{
  "n_layer": 12,
  "vocab_size": 8192,
  "activation": "quick_gelu",
  "init_std_o": 0.0,
  "lr": 0.00124,
  "beta1": 0.9,
  "warmup_steps": 431,
  "schedule": "wsd",
  "train_tokens": 362600000,
  "dataset": "wikipedia_en"
}
Each number is 500 + 50 x the weight over its row's rms, rounded and kept within 0 to 999. Layers, rows and columns count from 0. Numbers have three digits each. The size before them is the row's rms in percent of the matrix's.

# layer 2 MLP up, 1536x384, rms 0.0635, rows 956-1096, columns 96-143
073:445417585430584400538488533498519564469543455493498522429466481536412480443495437548505468463535508532414594572555471496490549513543430474521504
108:518443553442469503440461490508515502551472515469462492468499514504565520473570437479446488459461575530446513540463387556459542378594495515474446
093:520476561450538372519521467497594524496461510557447495496550446479452462421547463524605573404476492458505544559509393503538439527433528383537488
111:536505519546513367520525579505479546509429483456567601469477472571499545498567478563431492387497502558512484547486529537507525545511489403521441
111:527574480390571467528470488406516524500524523421409512479412532510547474531475538616441481480544464523514573534495471496510553417531517471521563
107:495557517480528495571475526519510510496536569588549461497411561445466564501525479502509526530597572496424513520474523526468576470499493439569456
094:468491475519547497488473484398572495523541494509505471451360439562377485470515480500435502440558543456452600650502477513536598408493449438461494
109:559525459545480483528476440444461567546541512444526514490496514546520402523634449586438503490465523456516449474507483552536554453595474404584538
097:494582509552517493556445513488472498465516434477491494538418450606479495515557412620400473544533466477540532476433485570506497483529477503464445
107:469435421416493458569434446487486537493486508527498510522519557527465585521463515410491559441562558547451548601487441480568569544493518562474550
112:523455544531534450461513488477478508488495486476557531510526579599423516438524486525541442415517546462478499566516563494576607409496481451571570
117:508448503550566454575438504381608514470498584496473531439417503586442490456580517484454470447511537477599631561416483476488489437571447460575480
089:544483476541534449435490602477541576543437498499510538349501536467573551463493497571617468488556474563507448528487422511427422508528533382466483
109:564476470620469479525493533455462580507529536494413508439584511575588505468575396459447452470585537541591536505429543505416598506606440469568503
107:473505525513483506480508409536525512444526624525444461475458566541490608514533544503500575348546520516454572581553434504513547437573535491524519
092:455507570415481406579482542488612494495481544456404476541393478461491582533472475504502505496476452499489551515489425493543538456444478466509487
093:571551497508472495454459507479560575484616472562585480429364531475492525522500499533402517494573471483540568475611467477474519436579443524420491
076:502447568473594441555545490441581552420497558453498479389460544512484521481523444529492505465520464541390588567491470520428558440539500464517513
090:540577500406571475455471470485539492497525494527571471433510462479558541505418512553621456524569553554465429461466560508511480490513507583446540
100:431488475506579438523558486412467512439502487433563587483402477500504520513458383546411467487553509526481530582463476529538514521546479588526554
102:501528489528492505544513459522419505504491442453542572520447493525536494476551603559495573480501543452435475474563573585457593455561480574582537
080:497522567484599473533480517447564523527468474565516517509381479432480442533545470514607560490481494547462495515485466597530463598458476514436481
092:474580505440505475534473492561441497494448444514443581456465499527430552503472508463475489525533408599595556590432555535588582565467516464580464
094:502504503487535471512492528518552568481462497423539561469461462490444478535457509594502504347540489503497515564392542484484473535432470512567487
102:501368482461455501526509465504530598492442578437511559511500528541534456480580445479474589472530536503540543487412475460462492492545423540454461
099:518549506554523456539521527497513525517545527506541545490538530476548539423519497501519483420462553616472397480539531545493585526486524457421457
073:416392544420493463489468482470494541437537558567497505544490480426467391452492523482504555501443483569561574547420510551453478463521559520524481
126:570540481510525411463479546456549519512444574480482596523447505511444517414546526596450500468530578461556492519464398488460582433505463485554507
093:499508548523544409521490526460537581419414519543452571530501455521485550480476403607523457476583480497582478535504445542428491488467502505457434
096:544551451478488454453502551402487511505570497504452505541480473453538501530483475558440524509504490474462465472499516507534524451504483542498544
111:516509486580474503527441551500560494514517502529509501490478475624440479493549495472345459519598586548529525574471490468507558494505432500578539
113:551480579449529409556512486450449517574584452488540499499487422522484466485542433477493549406513569523481563555510471596536536566568488508554534
108:552457486543458487491467517384549598429594514563478560455473457479456499468537462521513469435545530544518490542475502646467590470491509488495420
121:454526417572515473550494445422573482539560489586443556502491508561512480446596453541438519376534559485436432560445510542553593383538528489589621
115:567503513570501524377476555412500572488448515454522428504328579533482451539526478549479412474600521449464570473542544538458530380515400530532540
096:515505520434476450471545501496447514403464545580528515447424429358489482531503493547467475447527555541500459550488414510545576464458465479466453
108:556444586534507519480515495441493477406541520496471548544463489545464441454577449495393513469572534495454511587537517559361570421571483434498431
091:459526501511584496404486493490462589397566544560536459514523526460560443530482441479441498551434439509479462512573507614507533513473416626483530
111:469519526400646462421456554479457556499510522457439528538362520517442520530391535577483456486530489491472468500468524525467519480448459573653434
091:505481498417500430492495454416583512465541497557512530426498479482524596392487507555521462499506488501464536522501538501426550494516518455485525
084:529505556628513481517488471509507579494536532569498581465542466493466463445422446437535487492482547418475573474423458562512511562464495447503514
090:569518556544523513477497498505515585488400610509469634494495552499461539473553483527515508479558486496488520617439498575481466431462414535429432
089:510434548471424458476482514515552493556509522490531434513463494429432402494517460458469511410543556529463587522442382485435615454486407474488463
072:508463535379593395541535512433559547477496490487499515410480552533394544518529431529498535512581521549413585569537486511471583465523484468495522
104:464480527402540383582440455461558513516458490456451566422510554519475603459542517555514483380531508475606460587399421552479421493513487548598502
077:475425576418568442510539526469557532519532523454509519479482526498449515467453401506518491477563500544449547525513477491534607513507467505470502
113:583530487525471392464522503471460498540463505503488544539553438549496462467529539519506458444507588423454466504479504602465449517480528527566523
093:554414502540523424480442561480514567532508600524546616456560471503492434499507486456571464519511489535563507491511495606503646454486546506550533
111:555516478567488456511488515460563519559447495506457514532496497543508406392609443452493483421463547503523562525406443479547612489574442403534503
096:517566476608582517534519520504458548407471541451543637533509487494498482454591461564443437393515538529577559514540442515440601411620464485546501
077:473421576431596434532549559472533530474488513488492463453469545526427502492472436542514493500516533517446587554470442488469567478533451511512461
093:529480543448526399510551470380609565488499601530443501543446433447433497470504413573534451456542518410468479558449409407324492455520531514482505
111:526462576472478460605426512503444606489490495474434445455458532428472537539499450522522502543461523464499518496407373590564554477483526423455425
089:508468489520493451534421507483576607423484547449525488412511462616460487471556498504484559521536539509590605577566514518437521480557487446506473
086:485445536456479503537510531512478517494433559502529493489533445499589480526599423469382535434529643458525453504491495510423554402608543603485484
102:441491536408537505573472542523561550427554492378517555480545608539498426578474468596567498528481595455602540460477551621572428371496535562552475
103:512529460472549393489481538396536539403473516481542500446405476518494562439519459653514450495562495536538513485458488501501596484425438487406560
096:480490523418586496532415565471499615425452500487470452458504537466543568458594457591478495529483505465534455513470493552494597506458498461514392
104:545441591446525470503492493499502571516529498444431485419477557552451531486441520480465551428539463568474567641487536577541471481516429507423453
094:560464490456545426526521569518467506481506502456481492545515526468350497537472500510583491468535542462576511479489458466469502464486556587709393
089:541510514517473490503531491498522553413509452527489554475509548469490455539626468529478549509586451434449510526506443492533465528598510569433483
091:509441478467490504472438469488451519536493550452564420368477507512519456503546534465423526471483642493480496523514438569531589417558435507514529
104:557456465490391519446522486527517479567451504467446500542508559559497517493608466541498524481525591442511502522482488528549576415497481422556480
086:508570500488487467512446528482493541514500514461532517490479470539526512464427485604485419478508497525476602416528566545527558500412458566500498
104:536517516483530485601493523464505555542465626464512539557526517562505537470501399502456517460506550514554546461501498483455554493564467481562563
098:540527538544540504477525487483568573491532468524480515464518499474523491508601524497423586537631569455491563496393422495445537408547546400630474
103:594443566489517445464549481499494509493428612475582554457499645410445508491497527510435442478497484432480513510437509454481451488505354529505565
098:571443527494603467516452586436632523509514574425516568508455547429522480496460472560499421484434547464515491528459451497471550461515415502554577
105:594475577435569453579517530461603488427531532407398591500547495533500507445481450524519569449453495546470591487482368522463480511630537439531555
102:470501575459521444581513485457519593473496556522475533496448445529464425543578436530442536419526570533530559538546376564553520501584438411510466
090:507445541448603502519493506514607524510411484395435584429389459498523456498542509621508461527498465509571494444426460571484467457489462485518540
085:524532510483595471522437566512505564472462475500514520509470453505513537502560447616412443477498572463601468500530437553463523536518507545486438
086:576509538489540483446465522403484516462477463536502466519515560474451480393576510553433521562446497510473440553454536530382550512483494483490491
090:419514486447506519498576505465520535502491539428535584482522493493539485433557480492492551459496599493438374479544502593434603541532513556490583
081:559435507454513501485470518516479505494507475451512556549476504530509455433451530596428512498471491521600500519527494492418583531506520575429468
117:486526525562501402445433582535452551529520480440539519536493484611431508497531506595571548483554605512530533503520561553457475534483476512553462
107:554451648502526436509487499490498504517571501483433588487396471477487505440555562468486511457480491547495528478514414582459485496544532545503442
102:536539496486433454506548510459471542547426554473544501523532482549523475483592445540445564379530646392570500449390531507460512571477563439469459
103:509529482495494501445532494455522470498549488516483491491430555554415453488465525482527519379572531528485528573555542508528549467509588397535528
085:513542483540453537520536443436483485458470551589478523436498569516496541539451439542472574411626487589540549529564510391467444447496502444507467
087:532458552498512482474496539458587520575516537534587625453459539487475555511405508462588482423559529441581542573457528459510471557506554390525530
119:578498489507546464525481473520561531515465623497512447471435550541575546487531426502465539499493573437486490481445496500557583461557521507464462
109:482524533465464480547555473540531544443508567472517607406574609437472527482487395547518454490504517460553485572489409566506506502645428501575507
083:523461539553501497526541441476486561413491516504468615436371554568593549550560448567557376513567523513504544493409521512470507460483447506404439
102:503480558546505391459514514358491518421607438595512472485515383547460437442489429543541527491461438491441528648506471606481537502531495474440470
095:577532572426511446486562450484559520552430593527503570524458437429469602511565485499465525468540496434529467536499491509544515502527526465546530
076:414433591434548433415413610491540504541441492478554465453449449505477431405449534485535486384498482604567556601545534550482542552508545489458427
101:491565500532521405487458470374571590530491431470469411548505524552384524474583492591472523531556567418496413506503520468430544448508487573606477
094:507537509423525449497477504403534549490562566558429617493482488518490571440419548552499406467524484558568470516467559466506463543445426527463489
097:512479548531477502504535425458515556509535483504469458489473514583513517556559513546482492565516556548476587517487502519514549428491424622438465
105:474427512574585482546492452429491532461549521493481528508494495479591524410629461433440468510496534466501555544490476592525519477614543503477450
112:480500556398509441547501525448607521510504551516481462437497571607475599524499526550587509491481508540510578544523534462597476452435412418509561
092:498499441407584450501518518508502508411503542464566465455480486543537493530492401564473553430459514508547533520516416496467556466605577540532423
113:481359593503505410559438473467543483518511454426490481472458478534425553492463502454499525477521466575524668613497519625548478491486537467524482
108:509493453481646435494474607431516484471498499461523572514417507545389497460569453542457463419490526486490505513525451573483633406453507515549498
096:479531571519494434545496434398529606496576476594482531522480492515392457455591480505542535459538523505488421600436468448419471441493552462544537
103:527532539588450423552472493480493537544493496556504520494490455480452551509554490481521474419532497559559552559435493446513546427476363394525453
098:471424613520619484521464488414577590555531539573488454527436553581459478484458518476372466518516473505571582607488509485489548463579541471522478
109:511431570555469481436486410486411595519465546547525553475420496548516565395545453413451483563534589589587579524502485473488544424557477500582423
097:520471496451511475503463556386439574461464541655526520454529519460579503473498425495522580470473480428566520520466537552562562543496453470460430
110:492563505491573491474480449453562617502510445422483550567495588457489515484446466634507495509532547522481457465471543549543507470522517525571530
101:462562572578437430594501475477503518501518426439434441531459568607434528487560470517556465585484609399479562482592456496449521460493499432536459
108:520540612457490422488422468518482546605469554475525554474448505482373537447547482499398526446574510511469515576413426544478518499488565455625385
075:564517489540478476489479485509445511437528496486513569397545519549447448438387529531534478499550516521461440547476514558425528489456542354486468
087:566360540509507446524484467410491477565474476560496423475518501458444524404489517459399545467531512580501549620459493515417494474622437526496491
108:499441551482516418559427454504440571490442513448515579470543468437505438448509517537450407469568525442535508549450409607509531483593408605501438
098:521444514425578462480539504394460592463474545528494487478489607464418425438520446508520449453527491564470456509511483555488670471462512491496476
096:486484540476518463473561412486522543561510484459577510467411512511498550507559478401474438363540545549493533601453561508476481540555456516589582
098:522468543542603472492470559482431530480416475499607566505534515491488492482518439497480477464542525612465433553493460530478574568458570564574382
112:475467549507501441560459459494517602558437503565494591453569457487544552417484380436549451441500518515557496489431457552565548508557401544535413
108:542546509525559447522511517482495475507497464511509573443471498536402457527518490538537578420482441499439499530456468446553492483477558386613516
079:545416506495529416538506461369539559435512567455551607499475488499446534442531484573503479433512611471501532497428452543444518411552493521481567
079:473455511516400509473533468537504535501391637427410539465481464528562499546632484502391497436541588503502512601489479544427455435603537521495443
094:540536559521564535592492509507536498404385624540467617485481486461490469461490480536513530473621519453460460502358466557534480480447542513535552
098:494482523452558489561480546528671533518462565453498466528518535470516451549471412505502478464528571530491499535467431454525529472607505532476548
102:510522546488523484436487461410532563500575445609452526410483578511546581473477499547543547490466562576487488459460593645515504528534456504428469
098:491493513490523452556487418443566504485544534500525445542433536487434504418488505559496457529483529524493582529492530495431604466447493509502530
101:534427517497485501590485501498577526476558563459470537352517500625548524523541509536458504484549564567566619602428471582487516437584463551522499
104:501450492512557343522558457422509488454537627505560501509437511542502594499397436581516500460509485557532501497416466479573546504610453517497512
094:502530572491583473562489445435549519545512454454511504553539418518612528459536509455401506423504570484478437487427438560513515421482414562561498
095:510471560422655449535466526468604637520496544445492499403455516560483503466470461523568516454556546504497616551453437522512554436504518494565478
089:549512502519489502601550404526489541606429544503476494536518523495543548517549446468564426510560467577487525532458592614526558534574508433569427
110:543560487457523436465487531427528573553522575471533510552434525487470602528505497577538506503490516513517504522484420452520505409489426487541468
117:560453556561548499480587444460538482534537485519462527466450487492606525393548500470378566507483545547486502469514459584507621526606509390483490
106:509419470502509470492505471408422592472526476527589519449406595494538495547553447511547467479494424556574610476505588484542493586473461525536563
100:503485539517576429463436574440498549536385466476574615504509464557484478414496479512391496496625561489458514587530511591431528491527509576593467
094:487415497507464467471528584468518494500510523463453455441528567468526465522452462569568496370503559429544526500477542553521430510455482499409446
107:516550572485485497465495429457644622517518556489437476493537484612451532493475410462553525502574550480449497525431420483557473490526521508472479
090:533574538442536487579445539494535529459492557531467457373449511410624520542415420559559419520581498555490530471476483538505554385513480543449460
089:547451600509547518573486488418516501520561539543516531534482492550503430538582438534544540405427489492514617525518451568458495473615435561498595
104:468513511493528506566511490501533539566555487425390478543453542609496519582508406518407526531501507501539536501511382508553647559561470503599486
101:520405516441450505430463500511551651511422504392452493457522474453573550451495526471428533439539534564483606574444528481556501524552351459454481
113:560486486482431463509438534476505521548487526484514553453501464482605506350526507463455421388502555551498588555480403492493541505485439537411493
107:521496518478537479564502505497486498562535576505590488476472507494583625546459470474524444473491462538604567515547454515528439486587460508570473
104:561506571430682535569452509429540531482558555512489438530407484481456478542469491552548427556577539548434550503453483498424507389474452526467520
086:558529510471542509507544576513540526502442471562465532452545535494481559556493535488512570476586508547506496504512522483470501501566615463521523
081:458524487537444446412504503512544483509467531506415513450427515519517478523582430527419534432542566455471571597511470517559440520500360457498471
125:509436517565528499491484591497541570503527484427522469386567602542577509484489394500555492492527585539452481570452504572533523491517450461495540
110:480385476538504441510536511454490510436599481446476568461533461661391486518534430540464558427597465464478465601428515543490468495497481514568518
099:486484457539531449512434542496522577503455566484517501567532436549465550522499480615467440472497497536565617439428442446495530493504412507494486
111:463504504523534425392481528509538594492405481514447523440495508455468450414498515578509565499480495476530495505466507452538559597581564420556483
# layer 2 MLP down (transposed), 1536x384, rms 0.0385, rows 956-1096, columns 96-143
096:447459531397574386523531512462564523536595476453525486444453500506412479472501462501457518436540534523431526575485395493519487460506460465538524
105:540461583472478514521558502525541438475535549422499442468543539560590500465413448419539534497494510484434495409538518448489449513489590513522461
097:453497482589492552571499461454493499482514533461466480549435503522485523545532446536425413617517559433544508389511521485494516511471472592500545
131:444508525400415487615463516477500469444481487570450450434500509548473520508624498540482513522527530470530518604440489534557547419460414500514518
105:495592495538419379546492560517471530544517475477474489411508435503509448502387578495391384443495531537491475531407618481460469434506472463515478
103:429421537479514452513510453557619555524444448541534527482525462483462503547454517473530616486490519438436549506469515572493400590497539559543413
088:457494532514421441479501536538477507483505477455460577501493547506531448428432469552509468502507529497491557536517544511500461537530458482459521
097:458530493539428534489502445566526465515475532457511485467519428598523548449552570494495501481505537466422504418456501494422494411463509539531504
100:470631457447434416521538537457515476480533534539437384512407554582448571468520505484455431471581474580433455487512450564444526435524540446507510
099:401476466475520488554565508510460519472467432456526578541533400583467557416515471532476548490451542488421478542496511490481538543408540505404465
098:540435523510469493632426481408455474464517417507481508607500525520556512441463436461493469457560457503515358411501442533358409521516493480473516
100:480454485526497498490490558497498539560522521543596496474490526485512521469549550502494514423529518509447496548483560512432487505584617469506437
091:530688428427563571419514544393465477604543477490504418544500537532497487559452506474450511568497495411481459471532457465569469536551501433517506
093:383545529559505512499509477527520576436441509556517438543548484527568502525535382431522529497412454500506513516529491440495514462478427617474374
098:489541448514487432518465443453512423509549533376492540490523471470395492359454555500502560607520512499493519500528463458460499550471504510557532
109:504541510583485469501500520524411443473578483509507522510611558606479424482525463503537440570495520511459531494503544551424580533395575477509531
108:506437524467535574490389550504482443538474474493473511454443511473404499552515518529521415440430486452476489595465453512479480560452521496403526
088:467458541422576385543526480419564548496602505466529498440448508504440485491511444484444491444542564536424538559473425533479522447487438459527535
095:503476442595528527447485547537436542451475494491469494522446440449484494514474516483538432538641517554499539547416502480498475555455511508441556
093:352507462478401522565367444508592431526481533458455572506474495527539450450504527492544561463513420512537582497456478423409512460485381513569435
104:544481500513538502499471451512534595490433567547461460519425497587467502561476530437497448539477465542578510469391505417523517519545406525480433
097:493545502476493560495507470559476486518602510449576475493501559422553459510489399513522521554565467451516507467525478422565503456454477527535517
077:500421491496455379496570536498408500539598523512503487567487532529503581506505548398507506497538535463492455565509569457486556431491441459516523
092:467414488431559539420454507511448472564521527508448523462470558510407490543496451491546510485529435622388455441405544426556509580499501477493431
080:447522553517440499545432408625458502426448504534532574558494498455462422500451409474466428556470489481500541477473409477535468478563516522471433
120:527453566459451482516485563491481480538494546471443536474442572445463414554512504612547499469458544470469569477527485511460443510467520461493471
091:468534412529563565470542502527530501492660534414454497470533533518498524521456474400471478537491484443503427485508436487547439445493546566462579
154:521510518470504443486479570517473498610522537472464562501623510501527537519515537607497453473530514405541478587516471499492456599589521424515440
107:506550487475493407495518491451446481459485523489534523423536488428564470468504497534547602593497477437510437487507492475486480478455433504537500
120:437472401518478559592483541591503516531498559483466447477503469507467484542428554511531573459466486446486484450463516511517426521487496463508442
117:525500434571486538507614476455551459567480498550453501545479502630436480429480509560492485433460484541473522514519525507567551473488488485484465
090:459449492475512481487613508530496525525545568585451513519491459477522468491465499421424449432609618542432579567447480548468465505547472436489496
099:448460493524559522549496526465461568455583524493524482525455531552475525495536448466473439495464431674474525526480482533552457407533497580492534
124:463459472619548556502522463451534497559505580552556584559439463503480438583521501518522524448494551587561566560516516448469597424490516502510460
119:459550479449562605582467418448484524473432475462517509551488533583560569534503668463492431454449539520502443561501345515496457486454449506507535
097:504561552527460442482476483498438528505438482585544471510525468514421508464544505492494467502447461457527433449444509491545535444519429451575512
091:534508481526475510450495529576490488497384539488535541464483505550526409492546458499465499487495498580560451472565449502403525432503493521499550
089:440484588516439594532458555452518459557461521511465458523398527471434417520464505526474493486525422514467404446437464567411528524535559415485437
100:516516479538504522584508515441495455545459482585577466531567501606446512408505505456556505520459416480486389495519482552479505494572477471527519
101:432621492488554518494531449484562528481549432426425488465511495494487451440516503493428547478491513410529539504457484561530562590498508562546533
080:547510553535496461480553385426485471503528506496373475481541473516446463479456626518555489540387611485493509508473563495419493514467353400465464
094:526480522479479433489524518466390454522519461459522513540507451505525483462523587424527616506559524425502494482560527576419463411447509475456483
092:474426476523474495481507570457549444467469468439459455537498440499520454454446522535502458467397394488552467511461476489524433543553488523576422
091:466444531407554421538518484447543553527606492484500473478488507525398482477520423511449542450542559531404525556469383510506492458519439477534521
093:473510507462450404501510497536386452521446416583560509457496561566443437488483536521500561499470481556476467525470507471531472567505402492429417
083:460466548384537405522536486452529553524613491457561522469481519512405480464513468505455533441538543505393500532478403509524469494487467474551508
095:501521504497473429455492474503469545488531577463403494483413523456527476543496495494409521489474441506504465492516530430443533494458584601525459
084:588498440502550506557505501510529401597591609539576549502546466568516454508478543433468407527539400471395473451565517461475513551551456516439451
113:462483492503534524570564524478395496520483490509452516508461465451559534573452535455482468468425558489494551519529401496578471547441516515381523
082:484523459454523481414515545483495472503439520525523397494474512533508520500511521508486520545450460516434476448564453488432566493531545464403530
090:460469553423572394548520492414546543546615472460517515479438507526402477474518436499450513434577552517396511554440387496514486479488446478534513
095:536517496496519474451565417508471416510385502465401547544438459505544452514497507519580525455415440512545511413559565432509480501451496424589492
096:548526549479485401425476529526542576514455478556493472474503443505464507525473474495436455477457576496504491484567523593490556563556536512465427
087:431554509414596472466533581561565451426498516429496495468570498473515432383563512453465611493555474548521479525560466477506536537560469559490461
106:406515512528443497443507441475466414431459573532530416549548506556567473536554510428526591451530570624510502425611401404412584326592518464520471
085:451449557464480466468596570525429464524412415523498484404570497505457477428476400382535423532514490559455502577476506433429572525581447552481505
096:518474521533429503563572522587552493601566543412454473456493438432504479440451660395538427526439466481468504625496449492513545421432451463573482
105:459524535448624495425496546480517497480485599460496522494585454594521492518502480543495523561461523470579491574496547473498608436489470563496504
095:524401486523532483537435453522483439524487453437513544439452524481507506429513571495527505453477498482602527514429468428592531499556468548513481
084:517526424515571432538422540521460489536426520601508471515454445488473500536499447575511434562536524558513456474510501414478518519534533441497517
076:460457445452456585546560481488533406562515576568580468469487456390539468494520567609494564502403519575530450463416486444550451470446498494556586
107:452646528473469469486496440426519563426505536561415417586473533552492438510565427583489422510452488527450506402549526474494452525405495520466560
103:502503526587520531558476414492468406549466458464456483517512561491469546460455451424520523430480489508484532400509439355531484499445487515470472
099:457520479460466445489464422527435547426504443546493478432567467577431449413512398499496505586505473515575468489442448535519539450539582412545557
094:537512510458585465465528502454611524579455560619562446577489492568425598497418456550485468486602530470469532492464453463522579509513448423516490
094:469518468598506478450529582538580472573520517557441541555647521476448474445522636486531522504573503519538515531390542435457552500487554466454517
102:550472508514560498465508496483442549464503508506442530499583499466505409513463461476493586507455500621558472511561461453465512541617440523537499
106:390489507451546474510508480580565565522555450421470511541468375550514470470423467414538460558453476453505498428601495554497437593512511353483469
109:578477493560491579559589528510451516466447478512418469494421457586428502459511444467457567463415529426506472510407457563494433470532539501473509
092:435492492400524432457509494487493639456504487478556539480454495510465486510593502513411458547542548483524482517438376521512500426544435496603518
092:504545459507547503401407506482461471461569487468591544519488523410451457500479489552563401426551508512457426515501488475527569504449499509503556
074:523474495532611512469563475509469521552500497574565605491477451581591449564500510591473499531515511501580533498475526477423544536499498435521480
095:434572530492463452509519450374515457439559586483527507418526574441493548486447439461608529606404386418508499466498456443515477560460448565511508
106:448481512528427591545535448512593509504463585483500465541500512508533471539507508406511538493555500592438521465471560482553536494505444516436545
099:471487531487480463533629500478458437473505501494540521425473458428561514507544550477466519618427445479576525524544519516490535420482460534514531
097:487505515577540395560578490532553489595418449502525505460497518601473437489563514473486448491539460498444473593452546514547425532514544524465512
098:509535509488510462468466426442491537555437561468533533564456426506408455512493534469477541520534500445517449356634529503466468529407361496485507
108:523475434507475471516504502558507491520395585517476624496420529483477529496474547519472545477558542521454469454424446414503440541489558492491542
098:519504529544578463507543540347439458457525552480491564448457472563559501449475431399522523486547504574625448494474471413431516422476442536578519
099:504505417499602436513475492476501573513537557442486452503522474402468540542486481441490454573573435443441488499496462553556566484441490639541537
102:491593473564567577513571473413540455534443514470498478498567499482479516591485527439514531617549488476576495502436527485568480544449510427507571
116:528547535561566487538548539548539577436457559514527432535458427513584467535552468475468508572470527566498524426542546490519600431533531451501527
106:509440555561469483566581489502440500522465487470544577594580572574541502445471469525485495490576490480433556517461497509527464461584459580476480
097:509547476530515381511445486513425489570611441478551508435465560496393480447508481443427532458482420459421472573567521412549530474490410481568454
096:462475525482494509465474464452467495530487522480512475375532427555499458441467532527531418524464454656476514401547549563471487481473455499522539
097:500544581473505564599564498595529552523387546436423441552507426493441476447488488542574534523513447391443482465453609492498445571444483539501488
073:457529489426487370507441445456530496449518494468488441494611579554452557571430551521526500541439434421377478473484560524569397543468484569513498
105:430520524589507482515458449497470478491523533419536544498538564526427434468446435461458539594470465525474486453556512408491454539502476497476470
107:457508468615434603525483496578549493449502522619478479495537488541460515524489547536446491479561594457513548429479373475484536400594585414396490
094:430426529548499516492557519460517524524514406508501487513424521483406514446476537407531462510437461407463476507493511486480494371467491508451463
102:541520516542488526487477533518437607535467494556557603517442501570427538514507489564419522451448475561496513515443484567487417592467506559473590
104:475476427424523433532457463526457532563443508546424574444556510412462518429498501506574592469570453503509546447453439504494523520568466468560546
096:477500553528574484446481547562430469598479446570555484597436444485490490499440543545505542553528428539498533483484553417444500488476473421568459
109:536507426584396375486538381511506519474417522440515494455458376503464521576534457537588454551466495482482372436528534498547495460469519536548517
105:535508441506486444510447555455466395453512457435485564521460545527493452558465512587478476535418479482505478495650477469533438560512553480502493
094:529437474521459434469406503461542495505490523502548478499598478473430489452485506490497497572401466511465463425492505442419491509431474472569470
110:486584588465490501409482546522595528542471416526481577377452477455494452469478470530489556571439447495458489557537488455535522570473441538468467
095:557519485498545612494503484603521527479424459548511576399474468530637413487460529468523542513505534431536494470493532456636473493479451523554568
097:542541417517454481503520518492416448409451491506560491559539475497487483478521426522457532532579510523458512468480535532460529461505452509586505
094:527509474408490507597477525534506424469469502517511463485417501513431484513481587591515602466487433364553473429583512395542466502457468503465508
112:543462494466500572482475610466470489515570540516555524500539568589524494431458540517444493463576544514460426430467552490628574432320481479560559
087:420507467429536545589434469583532488514478499525514499478550421487523576552591490566585592425516492555442477476514551572544552497518501413465479
082:477558524529539552467604511556540513544533502497554485562417504469449531517581514488505560491474457527479548499516471469360466562499512490426523
092:470552515383565505483487497497515449503608427485541448553479547467496453495518541494437498467497487427510427465518450502549442514465494576489460
078:454485427526498552499497524498490487445570554416548453546497605560569486522602548501558516504556482434559512417591561508438542512498561419440499
113:531441513507527537366509507484515504499519542516544509567446536461511445462518506456471531479551474456489567517518474517499444394522562438546495
091:496507534476546440466465543449519378534546609498529535535506548495480544450483475491544512486480482422600522455540461377544513462491501487524442
105:451513531465457591493501554533535527533450482526621592438494525550520450548536470569516389494518446412513489486559518534487518522472448536439465
087:523558540499428384594574502416434445475503528478563539465531489464502499478537543482526453570467456470545516462445470470485460405489456546550524
109:535475468470528486444566513469512474454453497547444454612508568475567505503470478468511530552487527479499518473594532497508436487509455554460511
100:455498572446564477518491431484512518426551501481529496512532539341543460490540478524564565547499520445559525524537386428525533456583465550518519
100:510573537493587455500574454507368560419569531458589567448608527554413581501491528418490505494519537516439461423523522424521473491412577472547477
098:482491554444390470439490408517438479478533505496499423588534500504440506476514578488414617549520495454364486523545476461558455557517389481485463
094:512504503565536541460505467557566522533475572518473417466583511531490462455459529532566538531521498509435615424546555531495479530402388514537568
094:481450495587440449448569568458550523538507522540563423428566479553495483450565475525497460518461528499483465528419364516448526557524507673508497
084:532450574395480505486422617492556506498497430471596396539497461456489449494526444448521516543473495427433562470598518545464484523519545508530419
105:599529471490543422486487472502457504440505551462419461561541502467509588480481438394517549573574593429585449500427490425531458523448539476488481
105:494482555530509505510507521445519614560613381480407396477434535507488546437484468425508469494461507488410600524532424482570490538596453516492491
101:492541472614535539465403492417537568375412581510502446490459482548413518436549516461549553523500536526515451496488552459523420474573431495448516
105:477485590470435480457564531557467503578462367433531553500445484468496554565463440494495511458524512544529352583632442531457427538484571476556516
071:511433498392560429480497485413596560525580554468484551450475512554450518485533424529486501466583553467424546571475456505522499433587401507458555
097:559471470483463536537471466404565519496481543516520561513493496588505469526489480517498479463489544447481508562446476526528390586418526450546561
120:578520528559420488533478559585470459512504548539553439545550457600473561504504491463453450532469530517463501435465489498464545504498497448488473
116:498530544462539567488482535506577525499443473422574497470466435389436476528467474486519536527591554474490420474489469431461474475443506485517533
100:494587537456502538460496543547460356569516589560436440520516490509466482453470457497439498468448504524463571418524471446473582506569421451572431
081:454601489489591410578573523531470522465505509463538477542631454533475479474569567555480551563589488438518460609534502497430462518389449491557468
107:487493502460520473545423476467517424511483488494429523528466533482564479506417472508467510509468502563477508483518489467506466458518447454446549
097:516512542436483468551537453527579511457539545505539398501554456439494449380378503408547497438602466513449535509386585419516543430482542511536536
093:480491448474511490457472477576448413526522387487542440504486507477463488461479511540471614515454428590480499569554475468605504494548480459501516
088:453487511550526538432611528506496504526559520443546591538550455439503516472520496534494401556508518494401489511505507427500495500520454536501479
099:509527554470474550566524514458458514431532500495457539381527434434534513479498505491564479503463436484509480550509421501480527406524443535560535
103:435487437514445486411498552481486522453500445480548483441525522381468447482505509544501476555449543463512520463504532549582485506505440416493597
117:538500402567451523459616429521506520434443494480511493488505521550491569382516487475511492518587468555534539501549511473497556499557488557579466
111:534517565389482497533570458486494445553569502535545525631486515397478561537387573507562495505426509506486526507555494473543468547460558510509528
095:484560451570479526599554526538466441557470465532529464546601499478487520453508491533485500547525467427500445518502492532465519562462434499613486
094:593507507430616449475532506469467546419549500571534506545465514454434502503534573506457502602421467556504474527522523449587493538419510507542558
090:409495566514544479410491527506510474427563389437562547509542465518472614568470595428517447455457507430534497444577459460509521527502528541505498
111:553485561435509484488514553462493479575542479564483571434606577519520487479519420557603512562570555540461457603572506487440500485490509563468474
095:517515420458514516411485478488518536473530505507499497467406448555530554494403487572535459524504485457377554397548479433519518444422493511471483
101:519514493609501502607566484419558518537557445572504462514443487558498469466383473568547530504486572513524456430620439415555565500526557489476567
093:535484499527509485485475487411491474485510479513557588477461557494428519545512486644455471515465541416567538455495457582529455561519509573517505